config.toml
vocab_size = 2048
rope_fraction = 1.0
parallel_block = false
init = "trunc"
lr_mult_o = 1.14
seq_len = 1024
train_tokens = 137000000
dataset = "wikipedia_en"
Each number is 500 + 25 x the weight over the matrix's rms, rounded and kept within 0 to 999. Layers, rows and columns count from 0. Numbers have three digits each.

# layer 7 MLP down, 128x512, rms 0.0683, rows 100-127, columns 448-511
480502483508498509531422544495497482535490465450495510486495466483528507484463539523490498477465478494511516519526491485484422517469480518503499492530537503506472556476466482482482500529454470
518482479503480498554510494516546486496499518539508542498511505517498505495479453511508466513443515506486455466518489555483511505518460505519483478474516531486503536515521505467531522483497515
523491468492511520489511505498539512523475510510466485482499501524489508514506492495482481474535500465478492508499512553517521507474507486473495471486481467480515504511500478551531486496462504
501478551483531523484463533483547479480465514539491496485542522489472493509491457478488496451480471489479511471517533526527465497513508536491507479455505513502465503508498488440488505508534492
485502469473451484544495477488489476459547466521508475497512522482508516475534505511537518527536503480491435532521519526493528508511492482521489510503469497482466546476491525505502507489505512
500494519469492484498480493516474508505508503476509506484482517446468476505480510505488503484462506497501498521457489559514504549505512493477530482487504449483490497495498554480534494517501494
514541458513504494506504506509458492486473497502470518499501521522495488527468470476507465473478487462533499514575538467519482523496498514481491511525500497526528530532515494483510512484478486
529531482529522462474486508531488484513464467549481504500490506503464526494500523496500499491494499488523534474542541514465525551506527455474497510489509511487522521486491491502509482514510487
517499479496500465473501494477478527517528508528492484507489540527506508525500483476573531498497482522532534500503468517492490489508492517473487514502474507486531464492475504498499485476486493
489511513513508521516572531523457505504506500482485462541492493489484472488494537543486481492526496527538509555493495499430496525525505487516500492495488472507494484504492478506498469488438448
500533548506536487542518527501512480527513485481525469492515485495476481501482518473531536472498506519483487522489497527447477539521461523486518449486496501508476492505447522514459471457530539
546529449523466548500536519525510520531488484528503497509489502486498515464490497499541496506466514511566450506503536468490508468497532496436501484547498483506462491502492511477448506495497484
465492520475518458482526469520510449480492490506507564473495509498509471527494554478520531464523484501505450470467556521510469506521476505475446448478500535494490487515468503498515517469463516
528497529475500483517471522507511453499492489467509546508477498446556542510491472508515518537458520467469479517457500527538460482507489540509522473511486495556484494418526485452532559520468479
458498514519522454459518555481541492518494537499566516456493469488521494525472506424459493542457518530469492522521479492515501505522478512503508479509524488491551504479493494511479537508507554
488505469524514491538457490472486476494475498485515511504508550555481478483513517477523536502523481535500507528471524460505533536533496469508459486459520487516474501503472484539488509480537463
504503478458511447503429495559487528503468447514523481508516498545479513500492504481524530525489497499521497470505507490511466494519493498453519496507508526473519560448503518522497451480491537
509538470514508508488524451476501496532478508475538502524506468499533478487523586520459461504493534528501503542496471511506501540542469500500497497505476528523456442512533521471499545469475507
516470489473504533474465474493495475477519496498472489495555489496514468508493458526536497542505507487526522508546559503526474485507512496520455495494528490512521496516487476499488483540536504
532540531460483510429487483498491508523432490500470556490505512490520481512461451511470468518524467503503533493494513539519455475470562477497500500494495508505519525513492508493485485508531465
530505470485487503493471467530543512489528480535508507515537529458508527495508520495514511488501486502542513457502547496491500481458510503482522500491503490540536522549442498487470494483498495
535482505498534448515502520505459494443473490529480444498464503492521486514494467470503526490513497501511486544516500511541515529483538484482521445474537470475507504484469487507497479495483479
498471474526471465500530521502489489480461510507545496494461489522504496531504477492521495474492483505533480520503487503491511474506503486485497471491471499480501467500510492498493489473500526
541532473514477466480504500487512544457482481501480500503563488511522486520474506485468516514541521513496531486465532506486510480508529532530465542499466491483557491537510499499453512501493528
511468511539500532493500514498494509489506456477504535486515506509453488504450450469525502539473492488478487506515495520504510531496481476479501512495489488515477484503470521516512496549509458
536479505495492458475499514522512464469503460488520458523475494488498527476502492466532513476552557505446509506512494507465511520466514492482508520485472489490500510480541505493475516510467487
544497505477480501519495481515512487522491484464528501486566521495513510522468490529536495479509536518511494495511521539546512470518473530522479522468469493507467491482514537560526479494522540
527498515473453520459454514520508534517499521511471512510498504540496485526549482476478490461489526465489449493536477492517460541459495452519463484506506482510514490542503505522525471486489544